config.toml
norm_eps = 1e-06
lr_head = 0.00664
decay_shape = "linear"
Each number is 128 + 24 x the weight over the matrix's rms, rounded and kept within 0 to 255. Layers, rows and columns count from 0.

# layer 4 MLP down (transposed), 640x160, rms 0.0492, rows 244-286, columns 0-79
[[116 118 124 150 117 122 118  86 106 154 133 131 130 147 133 141  92  50 130  99 138 125 167 140 143 157 165 146 174 143 140 156 112 103 128 136 143 112 153 150 134 115 139 107  84 145 121  89 115 152 170 153 184 122 153 127 149  90 138 153 131 130 128  85 189 147  68  76 105 164 138 125 114  98 152 125 136  73 136 116]
 [ 97 130 157 133 115 114 141 118 136  97 112 108 116 143 120 132 114 117 132  98  70 110 157 157 122 142 134 141 149 113 108 144 120 148 103 129 168 114 138 142 143 104 104 155 108 129  90 143 142 139 138 124 108 109 117 108 181 136 110 110 144 163 175 143 103 150 137 129 137 164 169 152 138 111 174 154 127 136 137 154]
 [144  83 104 115 132 123 145 118  86 129 116 167 136 147 123 117 121 145 118 140 124 117 120 130 101 103 104 115  99 118 125 139 150  86 149 144 149 125 141  69 106 110  79 128 134 160 117 171 120  94 136 135  90 119 138 104 172 118  88 128 137 158  81 158 126 153 234 114 136 129 152 132 163 126 157 192 130 129 140  93]
 [127 122 132 110 130 106 110 116 109 141 132 135 154 123  90  99 152 127 136 179 130  86  92 161 142 125  53 159 139 150 124 148 111 178 134 116 174 101 142 133 140 158 172  98 134 118 127  87  85 146  78  87 113 122 108 134  56 110 144 112 100 134 115 152 114 112 168 121 101 131 100 146 146  77 184 133 133 131 127 143]
 [117 136 126  99 111 138 124 150  98 146 111 110  83 162 117 130  84 133 107 137 174 122 134 112 155 137 153 108  85 132 138 158 145 157 105 109 168 121 103 103 152 143 186 131 140  85 140 114 129 100 105 102 159 132 128  96 139 129 121 117 193 141 124 135 153  88 114 113 101 102 115 110 160 102 108 116 139 126 162 134]
 [175 105 114 153 110 116  83 140 119  92 147 150 150 173 147 106 131 113 136 105  89 171  89 115 117  82 112 129 104  95  98 136 126 142 124 124 136 106 149 143 151  69 176 104 124 160 165 107 128 116 115 127 153 129 118 164 108 134 114 119 142 151 136 115 114 120 149 144 100 138  81 140 149  96 105 104 109 108 142 143]
 [121 147 102 125 148 125 135  68 143  91 152 136 137  88  86 105 146 111 144 144 123 135 115 111 174  75 143 123  98 124 160 129 124  98 132 143 128 137 107  96 107  96 118 107 160 155 143  90 163 112 116 105  87 139 143  95 122 120 124 141 125 110 124 134 105 116 145 147 133 120 175 111 167 121 140 141 108 122 129 123]
 [147 128 114 135 153 132 137 140 123 117  99 134 154  98 109 104 155 117 144  83 154 111 136  99  86 139 129 147 143 129 132 101 135 142 116 147 143 128 123 163 154 154 147 103 120 104 145 110 189 132 116 118 126 159 151 162 104 134 154 151 111 135 118 100 123 151 151 125 173 165 100 169 140 109 119  93 123 112 102 138]
 [104 135 113 170 107 155 105 146 121 136 127 119 154 151 115 140 127 104 122 106 141  86 149 112 133 107 106 131 154 147 109 116  83 149 126 128 112  94 135 107 166 144 111 111 130  98 114 185 141 175 134 120  86 126 138 131 149 134 128  82  79 111 133 100 157 145 174 130 149 142 126 103 179  80 134 124 120 107 101 126]
 [130 114 120 112  99 122 152 117 132 151 116 165 178 118 121 113 136 170 124 132 140 110  93 132 103 136 174 136  93  59  97 106 121  90 136 153 142 109 123  63 124  99 130 121 136 130 153  96 165 122  89 143 131 140 113 173 126 152  95 129 154 146 148 149 179 159 147 117 157 119 113 154 102 145 155 122 171 126 122 144]
 [126  96 102 155 165 155 148 160 107 123  99 108 143 153 133 163 121 132 182 151  88  97 154 117 133 161 121  87 114 102 108 106 131 165 136 136 148  84 179 194 132 116 116 140 132 143 133 156 138 135 109 111 110  61  14 104 122 101 155  98 148 131 124 123 100 141 161 131 104 130 116  84 124 132 103 125  90 126 123 124]
 [ 78 147 127 155  89 112 117 169 126  98 148 134 119 135 146 143 103 135 116 124 128 179 140 147 114 122 114 111 115 116 143 119 123 109 167 120  97 131 127 160 126 106 150 111 110 151 142 164 168 144 116 135  83 180 157 115 150 138 118 158 124  69 101 170 165 101 126 144 160 156 114 117 131 122 134 126 136 136 162 122]
 [141 158 134 136 124 115 123 131 123 159 110 134 119 142 108 125 114 141 122 122 131 136 133 115 106 156 156 126 126 102 104 140 134 136 117 134 130 116  77 103 108 106 141 135 142  84 154 170 117 105 120 128 121  68 151 111 123 206 123 144 171 127 144 135 147 156  91 153 106 135 106 167 157 138 131 114 130 136 106 112]
 [113 131  90 111 166 176 130 143 178 151 135 112 110 126  46 105 116 103  96  73 127 114 131 157 167 153 137 125 114 121 117 113 101 132 104 160 155 140 148 160 108 100 122 151 104 135  90 136  43 123 165 116 137 124 103 113 100 160 131 177 139 103 107 149 153 121 124 127 109 129 145 138 120  85 122 154 128 138 138  60]
 [154 108  95 146 140 172 112 100 110 143 163 139  94  73  99 165 139 121 113 103 130  95 111 130  95 140 158 133 104 126 133  98 105 123 115 169  97 125 148  96 166 110 115  94 139 105  86 147 165 130 116 156 133 141 136 180 144  63  99 157  91 100 137 158 149 163 252 128 107 137 114 176 149 160 119 172 128 124 109 123]
 [ 69 125 103 105 127 153 136 105 148 131 116 121  84 108 104 110 141  86 127 199 169 177 160 111 137 143 109 123 150 160 141 131 125 114 114 121 144 149 131 133 113 170 119 142 120 137 131 101 115 118 153 126 131 112 132 123 108 104 111 136 111 119 151  87 174 113 144 155 115 156  94 157 133 162 122 126 156 155 128 146]
 [118 126 103 102 117 148 149 100 117 121 124 142 114 124 137 144 105 137 128 127 116 121 136  90 110 115 111 113 102 107 138 152 183 136 138 116 147  93 139 127  85 126 183 108  95  97 128 159 123 132 146 100 124 135 148 123 142 120 149 128 112 188 118 120  83  96 132 128 117 154  93 135 142 151 101 126 116 106 149 134]
 [116 148 113  80 125 172 168 107 132 100  83 153 135 138 132 116 146 114 157 139 130 172 114 132  98 108 126 159 122 177 146 114 101  97 129 132 149 160 113  77  98 154 139  99 159 110 103 107 115 137 193 154 127 140 109 143 126 123 120 127 118 100 133 122 114  80 127 114 111 133 112 152 123 127 141 126 157 139 115 166]
 [162 102 131 135 170  95 158 143 140 131 121 128 112 130 160 104 103 142 152  68 101 102  97 156 104 141 132 156 129 110 119  90 142 119 138 117 135  53 124 118 148 100 155 129 112 130 168 144 141 100 129 111 139 102  85 123 127 104 127 143 133 166 155 145 147 153 199 140 132 150  86 135 125 126 130 133 108 103 127 111]
 [ 79 120 118 146 139 134 147 133  75 124 150 150  80 148 129 117 149 110 184 151 151 123 136  64 173 122 147 123 162 130 146 125 128  67 150 147 123 169 154 142 145 128 115 146 140 117 104  75  87 136 148  98 132 126 143  88 143 117 159 153 137 115 144 124 175  63 107 118 108 131 155 101 138 138  52 201 191 122 123 150]
 [137 162 186 113 129 129  95  80 127 166 122 148 145 108 103 146 130 151 121 100 170 158 142 135 149 124  67 134 113 112 134 140 114 141 144 122 135 118 194 134 160 142  76 134 122  82 101 132  77 126 162 116 119 149 141 107 140  87 110 133 160 102 158 172 120 114 128 166 110 134 123 144 137 130 103 134 120  93 141 106]
 [128 127 132 131 176 132  73  80 135 159 124 135 114 151 113 195 130 117 130 198 137 114  99  94 148  82  94 169 109 131 160 106 111 130 137  78 131 137 138 130  78 133 124 123  98 127 157 104  99  96 117 181 117 125 165 110 165 154 131  81 107  77 168 170 133 127 145  96 168 168 121 175 120 145 126 162 164 173 119 132]
 [ 81  98  89 102 135 117 106 124 132 110 108  84  93 122 132 145 131 128 122 137 123 133 113 105 132 111 136 141 140 121 106 142 112 120  77  96 177 112 115  90 100  78 134 174 141  58 145  96 152  81 149 185 115 175 160 160 104 180 180  95 164 116 133  97 117 148  85 147  83 127 123 142 173 138 149 145 138 153 128 163]
 [131  94 135 121 120 141 116 149 122 135 111 190 130 104 126 110 176 125 106 185 120 156 121 151 139 112 113 111 132 135 132 136  93 135 116 130 127 146 145 163 125 145 123 128 138 110 134 110 107 141 100 103 109 167 116 108 103  96 121 184  95 139 154 107 187 147 148 136  94 218 116 134 134 124 102 127 167 107  82 139]
 [134 147 121  96 136 131 143  81 156 158 171 107 112 167 130 132 113 144 117 139 140 113 108 145 106 155 142  87 117 153 100 144 129 144 103 101 120  70 133 136  82 177 102 129 126 122 121 114 102 133 153 140 143 137 134 145 115 132 170 176 128  74 150  98 126 130 138 102 151 137 130 144 118 165 142 136 167 103 117 127]
 [ 75 123  93  99 145 156 133 106 149 132 127 131  97 154 153  75 125  60 125 108 151  93 149 150 109 159 129 136 120 153 142  90 145 118 133 118 110 170 153 119  89 120 159 130 119 114 124 112 133  94 117 136 121 148 138 128 137 109 138 133 141 121 133 124 121 135 165 105  76 148  71 104 136 109 133 124 150 152 118 144]
 [127 138 109 143  78 110 153 107  80 140 103 108 150 140 141 115 129  95 117  96 153 110 135 143 111  97 114  93 134  99 126 125 150 128 150 100 151 131  94 123 146 112 129 112 115 126 123 190 126 108 143 159 137 135 138 117  84 145  92 147 105 130 124 140 103 115 155  92 138  99 112 122  82 139 147 121 136 125  90 120]
 [101 141 103 166 150 121 162 103 114 130 146 158 111 127 144 155 142 146 107 149 126 116 131 101 148 139 170 136 151 111 129 153 120 104 136 118  96 121 131 155 125 123 115 117 126  96  89 135 123 131 132 140 102 155  97  98 142 123 119 112 116 138 114 125 136 203  68 126 142 143 113 128 146 121 126 124 115  85 120  99]
 [ 94 111  81 101 132 154 118  95 117 133 149  95 143 127 109 141 107 147 109 168 125 136 138 142 116 120 136 116 132 119 131  95 118 111 139 118 154 150 118 101 113 113 168  98 137 151 116 110  97 127 131 154 111 118 135 137 111  98 109 126 148 109 116 147 114 146  88 100  79 160 128 130 155 129 168 119 154 140 127 163]
 [149 126  56 177  98 138 124 125  79 141 157 133 114 102 163 118 150 131 134 122 132  90 102  89 138 138 122 105 101 146  55 129 128  88  85 121 128 111 185 135 116 101 102 196 143  93 106 167 101  73 128 161 121 171 167 137 157 152 144 137 143 120 123 111 166 172 162 126 130 151 119 141  92 113 156 140  60 160 153 132]
 [117 116 138 141 122  94 122 129 158 140 119 107 131 139 114 112 107 140  71 122 132 112 163 178 163 124 130  81 100  81 162 129  95 134 136  76 136 114 122 121 109 110 148  82 128 187  75 108 141 127 146 106 128 128 145 159 106 170 118 101 112 110 122 130  95  95 124 139 138 107 153 144 114 166 177 139 157  94 111 164]
 [104 102 171 156 102 112 115 135  97 106 106 127 164 125 139  84 118  94 139 112 139 121 139 146 124 134 128 110 123 127 135 162  97 105 174 131 163 108 142 139 106 103 114 134 147  97 144 143 158 162 155 126 111 107 109 108 174 170 153  90 140 156  91 104 109 168  91 128 157 119 125 120 116 118 172 141  95 129 113 140]
 [132  76 132 150  99  83 172 134 132 122 130 117 115 139 120  79 136 124 146 108 144  71 126 148 118 163  94 117 140 130 102 102 128 137  87 137 122 150 157 190 129 138  97 126 127 114 119 138 155 160 174 138  90 152 137  81 140 101 127 111  68 149 154 132 140 120 119 113 140 111 126 135 136 175 104  82 118 156 119 147]
 [137 125 144 133 122 140 178 129  97 159 166 104 127 175 116 131 118 100  95 101 146 181  94 124 139 152 122  98 103  69 111 135 131 144 193 132 123 112 146 144 124  85 157 126 148 139  88 153  76 115 156 143 110 156 176 144 103 123 128 155 128  98 137 137  96 121 160 121 105  85 117 130  64 145 129  86 117 106  79 147]
 [113  91 132  86 116 153 150 133 182 175 131 123  85 106 110 106  62 136 145 125 109  98 103 140 152  96 138 194 149 110 117 131 125 128 172 124  74 111 179 112 118 128 118 156 117 137 136 128 106 128 120 124 141 107 129 125 185 150  99 105 116 139 140  95 119 174 115 124 155 181 125 116  81 135 113 124 111 182  65 158]
 [128 113 158 160  99  58 152  82 124  94 111 108 169 128 152 166  67 103 102  97 105  98 132 141 136 148 171 105 121 138 167 151  77 101 133 169  92 190 135 106 143 134 161 116 125 116 108 130 167 137 106  86  95 136 115 104 129 195  95 202 111  99 138 135 113 118  93 116  96 135 144 210 126 131 143 128 112 121 117 135]
 [163  81 126 106 124 127 137 168 113 101 137 141 153 138 122 128 110 129 116 134 106 135 152 137  99 134 135  86  98 109 120 129 113 117  95  90 142  83 124 131 126 112 155 143 123 137  84 143 149 129 108 143 131  89 136 123  95 127 131 120 136 139 138 136 161  91 127 118 144 132 121 171 106 108 131 158 123 100 122 101]
 [117  99 122 192 164 199 133 126  82 155 128 150 111  75 183 170 106 165 163 141 135 108 107 157  90 129 135 162 109 128 136  93 149 139 181 111 160 133 162 123 119 125  48 186  94 143 145 103 143 128  96 102  67 131 125 140 167  85 135 159 127 143 108 142 134  90 152 125 123 151 140  87 157 102 131 120 104  58 153  77]
 [ 92 107 128 143 146 104 160 170 126 112 123 113 121 116 137 111 125 110 153  80 104 169 126 144 120 152 139  92 151 145  79 107 118 109  97  57 148 120 165 120 147 119 115 127 178  90 127 135 135  80  85 131  71 108  94  93 135  95 115 117 139 143 110 139 114 116 200 134 108 131 131 133 144  68 118 122 131  90 109 149]
 [ 92 142  96 137 163 120 120 132 106 114 101 136 119  75 127 131 107 133 143  76 142 104 136 109 114 122 156 110 148 136 120 113 158 162  98 102 162 118  83 130 134 131 135 100 186 119 159 116 136  95 143 100 109 106 180 142  99 134 125 139 136 138 135 127 110 129 122 144 143  99 119 121 145 172 151 165 119 178 126 140]
 [151 115 102 184 156 161 142 106 120 144  92 147 123 120 132 144 135 162 115 104 129 116 162 141 141 138 128 127 110 147 149  97  82 127 126 101 139 127 125 145 161 131 121 115 104 118 161 154 170  91  94 126 119 112 104 122 184 104 153 129 158 107 132 132 118 128 138 112 107 139 142 106 181  93 143  95  93 135 124 123]
 [133 186 116 145 152 117 137 155 103 154 127 152 120 111 151 110 116 139 137 156 112 123 130 146 135 150 138 100 102 101 140 131 158 129 158 132 105 120  99 150 131 114 119 154 130 108 153 123 165 139 146 138 111  85  66 170 124 119 125 143 170 107 153  88 116  94 141 107 117 110 137 120  91  88 184 127 157 122 146 161]
 [144 148 111  97 129 119  81  55 124 107 128 122 155 165 110 169 165 146 160  87 122  74  81 154 134  99 145 125 120  97 136 113 133 134  90 142 144  99 104 123 161  68 196 130  94 133 139 120 115 139 127 131 108 156 124 142 130 171  65 104 115 103 100 101 141 157  85 132  58 127 113 149 126 177 116 105 136 160 104 156]]
# layer 4 MLP up, 640x160, rms 0.192, rows 245-286, columns 0-79
[[117  74  99 140 152 100 141 120 152 143 133 116 113 110 106 119 137 100 124 149 149 121 135 139 116 116 138 111 132 120 131 135 101 165 125 132 151 147 142 165 158 123  96 116  60 120 125 100 155 134 151 108 148 120 139 120 126 114 119  98 123  86 103 116 125 147 134 162 171 102 128 115 143 165 162 175 133 101 150 167]
 [134 132 114 157 136 137 134 138 140 120 167 125 108 129 152 148 115 171 172 108 178 175 103 114  93 106  85 159 149 155  88 142 124 141  73 167 106 133 151 170 151 124  99 179 132 139 122 151 199  95 156  74 136 151 125 108  59 117 127 116 123  88 127 109 131 143 119 177 118 100 156 116 163 104 135  91  92 126 117 131]
 [135 118  83 105 147 164 101 154 164 189 126 126 129  87 159 141 103  84 103 156 129 147 112 144 115  90 118 136 115 113 138 189 173 122 121 125 126 135 113 105 139 176 139 153 130 116 155 142 153 170 127 182 125 166 172 138 135 124  84  85 110 109 136 116 157 129 143 145 104  92 135  95  84 133 147  86 123 119  98 134]
 [117  60 106 121 131 122 106 123 125 151 104  88 153  85 130 129 138 169 154 135 120  67 121 123  96 112 145  93 125 131 122 176 100  96  94 121 140 131 137 155 128  96 172 130 141 156 149 124 124 145 141 156 146 130 148 106 143 108 154 116  98 132 136 122  53 109 108 147 137 117 113 121 131 150 101 106 142 114 137 138]
 [128 136 149  88 109 152 129 123  83  96 137 109 110 107 105 123 137 123 120 132 127 121 122 114 131 165 123 138 126 103 127 110 106 130 116 152 110 137 129  80 136 124 165 162  97 100 106 165 129  92 143 140 119 106 128 108 113 155 104 133 126 157 128 122 122 111 117 148 130  94 154 116  98 114 153 147 131 109 151  99]
 [193 122 159 137  81  95 142 129 128 122 152 138 102 113 140 169 156 123 140  94 131 115 137 173 126  91 106 150 125 131 143 145 138 145 171 146 104 166 164 158 149 152 117 132 130 126  98 144 142 131 159 158 154 137 104 115 114 122 156 150 105 115 156 148 113 133 150 133 133 134 127 165  93 123 145 130 161 128 157 122]
 [ 94 112 159  99 143 112  98 112  96 146 147 150  95 143 150 124  86 120 121  80 175 145 134  97 117 127 125 157 119 102 161 137  80 122 145 144 130 157 124 145 138 148 107 140  99 137 167 103 146 154 164 157 125 141 151 150 134 170 132 114 138 103 167 103 117 150 132  96 143 130 122 136 123 114 149 132 156 111 164 164]
 [171 178 106 134 107 122 142 170 121 113 128 154  88 108 145 151 140 166 152 116 112 126 156 132 137 107 130  70 135 158 158  98 178 163 136 135 101 196 119 137 137 131 110 154 130 121 123 109  96 109  59  92 126 172 142 149 113 127 136 130 130 153 145 115 133  86 142 158  81 122 163 143  96 119 146 152 111 112 142 123]
 [100 159 105 165 142 119 147 151 151  90 173 132 117 111  90 101  95  86 163 128 112 184 144 125  84 125 130 122  95 147 113 114 105  86 108 114 155 148 114 133 143 158 118 128 142 134 135 130 111 194 151 154 150 139 143 103 128 155 111 129 133 139  80 149 138 101 134 148 145  86  98 137  89 160 117 130 146 120  78 155]
 [ 75 102 162 105 124 129 129 128 124 126 176  95 127 114 146 119 134 116 116 114 142 140 143 159 154 148 143  75 129 156 169 137 119 112 133 153 103  94 119 113 105 143 107 161 100 133 135 118  98 203 169 127 107  89 142 135 189 151 102 141 127 104 172 100  66 147 101 130 133 108 178  99  97  82  60  83 197 127 106 113]
 [135 118 161 132 154 114 155 165 142  92 122 139 155 110 132 144 101 155 120 182 158 123 119 139 103 140  80 130 153 125 102 144 127 108 146 143 152 118 148 142 112 140 119 141 198 105 127 169 111 112  90 113 122 101 121  64 121 150 126 143  87 142 128 132 112 134 109 154  93 138 126 132 107 120 124 108 118  89 114 142]
 [117 122 117 132 134 129 136 156 123 160 122 127 179  92 137  94 166 174 176 167 136 112 141 156 120 102 135 137 103  90 155 114 142 160 155  74  97 101 136 138 141 173  96 151 135 192 136  99 151 132 125 144 184 117 117 174 150 127 101 119 127  83 126 103 161  85 156 110 174 154 137 127 132 144 174 101 120 152 113 138]
 [152 129 106 117  94 137 117 151 129 128 118 104 113 106 141 130 122 101 100 137 140 159 128 156  98 120 104  91 124  81 183 158 152  99  89 122 146 133 154 141 113  92 181 133 135 115 138  81 127 133 146 124 150 115 136 126 155 140 112 125  78 138 142 140 107  92 129 118 153 116 129 145 143 112 135  80 106 101 177 118]
 [157 137 165 121 141 162  86 133 134 102 121 170 166 124 148 133 165 133 144  77 156 161 138 148 146  84 118  94 138 124 103 150  82 132  95 167 158 137 152 147 139  72 137 193 150 122 129 139 158 126 138 127 144 154  93 119  96 123 160 133 147 122 135 130  99 144 132 152 186 131 157 122  92 121  95 109 132  84 130 112]
 [166 131 135  99 138 134 151 140 124 125 150 140 120 122 132  93 129 148 156  97 116 119 142 140 149 102 128 130 168 169 140 161 119 149 101 135 170 145 133 130 141  86 120 118 105 144 176 121 116 115 104  99 123 154 141 101 143 155 157 159  79 165 112 133 103 120 106  95 116 134 158 115 154 135 139 127 109 110 103 105]
 [105 100 133 129 116 115 111 131 112 103 113 166 114 157 117 152 182 142 105 155 144 121 140  96  78 141 142 136 142 119  74 117 126 112 146 120 112 151 113 160  99 160  86 130 151 102 131 125 156 135 126 117 136  94 100 104 103 112 150 126 105 163 122  93 107 156 144 126 138 185 115 129 124  97  99 155 143  79 122 123]
 [162 141 128 172 122 121 126 188 125  95 137 107 119 138 104 120 150 135 116 141 117 144 148 164 136 112  87 116 141 140 110 121  99 154 137 123 163 122 101 124 109 109 132 172 156 152 148 120 161 139 122 117 131 144 104  84 141  95 147 151 115 145  75 109 131 173 139 140 163 115 133 110 137 127 142 102 115 128  94 134]
 [141 137 109 100 124 152  85 115 107 135 152  86 139 112 136 175 117 104 120 121 137 121 118 114 142 160 128 136 140 128 132 138  98 141 126 147 130 130  93 153 100 150  99 118 155 137 137 104 157 133 142 171 141 143 134 135 167 108 136 151  69  85 157 148  86 180 147 131 140  98  95 143 185 139 121 109 148 126 147  78]
 [158  97 119 115 141 137 123 146 131 149 137 126 145 133 106 121 145 128 145  96 125 131  80  99 101 144 115 103 156 154 139 113 124 145  98 128 164 122  98  93 136 129 106 143 153 154 148 150 104 126 120 114 145 165 139 124  78 133 140 112 161 161 142 137 111 117 144 111 134 119 160 136 107 128 171 134 133 151 114 135]
 [140 136 102 122 149 120  99 146 152  81 123 114 135 113 128 105 112 128 118 155 196 147 128  80 115 127 175 142  96 123  99 128 127 136 115 118 139 132 133 105 181  99 122 171 138 110  98 129  87 116 142 102 146 132 114 126 122 137 181 118  92 105 135  83 101  82 109 148 133 144 152 104  60  83 127 133 127 150 115 137]
 [176 136 134 129 158 147 151 143 145 123 145 173  66  72 100 123 141  96 146 126 167 125 126  85 171 112 109 188 122 135 146 109 164  67 104  98  95 169 129 123 158 157 138 184 113 161  87 111 109 113 136 108  87 161 133  87 164 144 144 127 126 126 136 117 151 121 103 127 129 134  81 141 145 119  90 173 138 140 116 107]
 [122 121  98 118 137 138 125 136 115 116 120 132 111  93 104 105 108 104 195 124 130 115  96 126 108 146 138 103 139 147 149 156 137 156  72 108 164  93 139 121 148  68 147 171 128 134 164 121 158 132 119  90 149 104 140 105  99 138 149 106 176 140 118  95 112 149 115 115  99 119 107 124 176 143 118 140 133 139 187 111]
 [128 150  77  96 119 103 128  85 140 162 152 110  59 168 170 162  76 132 129 109 156  44 102  86 109 143  69 122 112 142 125 139 138 170 124 144 138 179  98 113 158 107 133 164 140  73 138 111 115 100 139 129 154 168 148 158 149 131 174 139 167 121 140 110 145 138 129 105 120  86 129 108 121 170 105  88 134 151 137 149]
 [ 95 113 160 102 107 122 142 116 138 132 141 158 144 126 129 117 164 173 127 171 139 131  97 103 162 127 137 136 135 137 120 121 100 106 112 122 122 122 116 127 131 148 143  84  91 126 141 129 139 126 114 131 150  91 134 149 145 128 142 104 107 111 131 127 158  79 122 123 151 117  84 106  86 113 130 107 132 151 145 101]
 [ 95 112 120 116 163 119 107 115 138 152 123 121 132 130 151 146 172 110 109 122 132 158 133 157  92 115 165 105 148 135 144 158 144 115 114 144 143 111 127 130  77 108 121 120 114 115 126 179 131 146 121 125 123 135 108 154 131 147 124 136 145 101 174 155 116 132 112 162 152 134 119 139  85 107 144 151 116 116 124 146]
 [134 132 136 113 135 110  87 102 117 167 140 146 146  75 149 140 133 125 119 150 115 106 144 130  81 129 104 141 109 125 159 147 127 125 145 151 125 143 132  88 110  93 182 122 137 143 138 114 117 150 142 130 100 141 121 155 104  72 158 114 160 114 134 135 118 138 135 126 167 117 156 161 143 138 125 173 117  97 130 139]
 [108  89 141 147  96 106 124 148 100 137 111 124 103 122 118 175  93 171 139 136 137 142 133 102 162 103 112 139 139 148 137 154 122 145 111 116 165 116 144 118 151 170 129 141 113 106 106 101 145 118 152 158 124 142 148 107 118 124 113 116 176 146 135 125 144 185 121 107 128 146 156 178 124  99 133 107 144 132 108 114]
 [125 114 170 131 149 117  75 102 157 114 136 122 104 146 100 169 169 138 120 113 137 126 111 147 133 124 141 125 134 157  94 132 121 131 139 148 134 122 128 144 127 142 135 148 152  88 158 153 174 145 127 107 106 123  89 147 120 122 125 127 114 124 154 125 109  94  99 152 147 108 128 117 140 134 163 137 134 121 104 113]
 [130 122 187 124 141 127 168 111 110 120 123 107  71 179 116 131 122 149 125 112 172 148 125 159 151  97 126 136 139  90 121 139  96 164 132  88 118 116  85 133 192 132 162  89  96 121 142 130 127 135 107 132 117 145 126 144  87 138 128 135 119 149 135  98 116 134 120 125  60 122 129 145 166 103 165 102 126 150 148 112]
 [156 144 104 122  98 108 159 158 137 133 109 179  95 136 114 136  63  97 130 133 134 148  93  74  68  95 147 132 128 165 118 136 142 112 116 144 123 173 138 107 126 103 123 130 122  99 171 156 152 122 109 148 160 133 106 100 135 110 151 130 138 134 163 182 119 167 155 128  89 141 108 108 165  96 123 150  82 149 158 132]
 [145 130 147 146 116 110 118 124 130 129 140 129 131 110 146 105 130 107 112 159 106  95 102 132 135 135 146 150 117 109 111 147 134  95 130 100 117 123 135 140 137 117 107 133 107 115 117 110 114 135 171 162 170 121 116  88 125 147 145 156 147 133 137 150  84 112 134 137 145 133 107 101 137 103  93 105 131 126 138 114]
 [176 124 129 142 124 113 108 177 155 139  97 124 137 124 112 162 150 158 166  96 170  94 118 157  93  71 119 122 115 122  80 116 122  87  89 148  86 133 141 187 136  89 163 135 113 112 155  90 142 149 184  92  83 106 135 162 129 128  92 139  64 164 164 107 108 138 103 164 149  86 125 105  88  73 127 124 154 136 112 123]
 [107 128 116 103 109 138 175 157 126 124 138  87 145 134 169 126 121 113 122 112  96 110 110 139 117  92 120  87 117 159 145 159 111 158 149 117 186 121 165  88  76 126 144 127  78 148  93 126 120  82 140 156 152 121 108 111 106 145 178 125 140 155 145 123 108 117  92 145  83 142 182 154 145 183 135 104 163 124  99 162]
 [124 142 150 117 160 175 121 126 125 150  82 115 154 128 103  82 105 116 156 150 105 114 109  70 132 144 160 147 105 117 158  86 123  96 158 114 113 157 112 122 158 132  74 134 119 119 116 166 101 107 190 137 142 152 105 126 114  96 175 117 131 113 153 106 101 137  92 139 145 137  92 160 104 135 105 157 162 171 175 148]
 [130 137 165 167 109 153 164 104 123 153 162 132 166 121 108 117 123 127 100 114 182 107  94 183 116 111 118 161 112 166 184 165 148  93  96  93 115 139 143 134 104 153 117 150 114 176 121 114 100  93 136 125  73 140  97  71 111 107 151  98 130 105  98 130 151 191  83 152 194 125  80 193  77  89 166 143 139  90 129 146]
 [133 115 126 137 136 138 109 117 118 140 125  76 135 126 126 130 123 115 141 144 158 128 112 168 121 116 145 111 113 121 165 154 136 114 139 102  96  98 148 185 111 105 120  72 143 178 178  77 123 128 116 131 123  86 114 142 131  92 113 134 113 156 130 108 111  99  86 175 129 102 135 107 137  97 103  96 194 134 166 140]
 [144 128 114 161 152 161 124  97 150 177 154 106 127 129 144 130  70  91 139 147 135 117 107 128 113 117  85 110 103 106 116  80 148 114 147 132 128 156  98 101 128 144 134 117 167  87 106 102 135 174 133 115  98 122 146 154 127 118 160 125 117 148  98 114 142  91  97 118 138 103 134  90 124 122 153  80 100 105 138 137]
 [113 144 124 126  75 129 145  91 178 166 129 118 162 166 133 148 120  91  35 133 103 118 174 111  92 112  91 134 115 121 142 142 130 102 126 143 138 151  88  99 127 150 159 141 150 117  91 167 116 100 151 146 168 142 162 134 149 161 163  99 122 179 181 172 143 119 110 186 126 103 189 143 147 122 120 140 106 111 116  88]
 [132 144  96 162 135 135 104 128 160 119 121 101 125 160 106 156 131  87 165  94 175 149 134 110 168 114 129 137 115 183 104 156 157 132 101  97 118 121 101 162 137 141 158  81 145  86  98 118 175 120 165  81 124  89 133 129 135 158 122 142  97 125 126 158 123 140  97 112 180 158 127 121 126 154 118 130 160 100 134 115]
 [177 159 133 163 137 118 137 110 139 173 121 154 149 160 108 131  99 131 142 152 143 116 114 157 112 132 113 103 116 107 169 114 141 124 111 100 118 146 126 152 141 151 172 138 116  77 170  73  91  81 115  85 128 152 137 137 147 150 129 140 147 129  99 117 109 121 123  95 120 112 152 139 103 143 138  99 127  93 158 128]
 [132 117 131 118  98 121 132 126 150 155 159 116 172 146 167 120 118 105 127  90 134 125 132  85 111 117 145 150 135 157  83 103 116 145  92 146 140 125 128  77  94 125 138 194 102 140 108 116 159 107 161 125 189 169 122 143 127 109 133 144 106 151 136 143 128 126 148 128 135 135  78 107 130 131 104 101 135 114 152  88]
 [147 148 111 109 128 145 135 134 110 111 127 112 110 183 118 150 152 134  80 161 127  73  85 131 133 113  92 107 136 114 119 110 154  98 172 156 125 135 124 152 111 156 121  87 153 115 155  70 148 128 123 101 174 154 123 172 103 149 111 106 102 144 101 128 114 108 123 122 114 152 111  80 123 123 113 108 145 106 123 146]]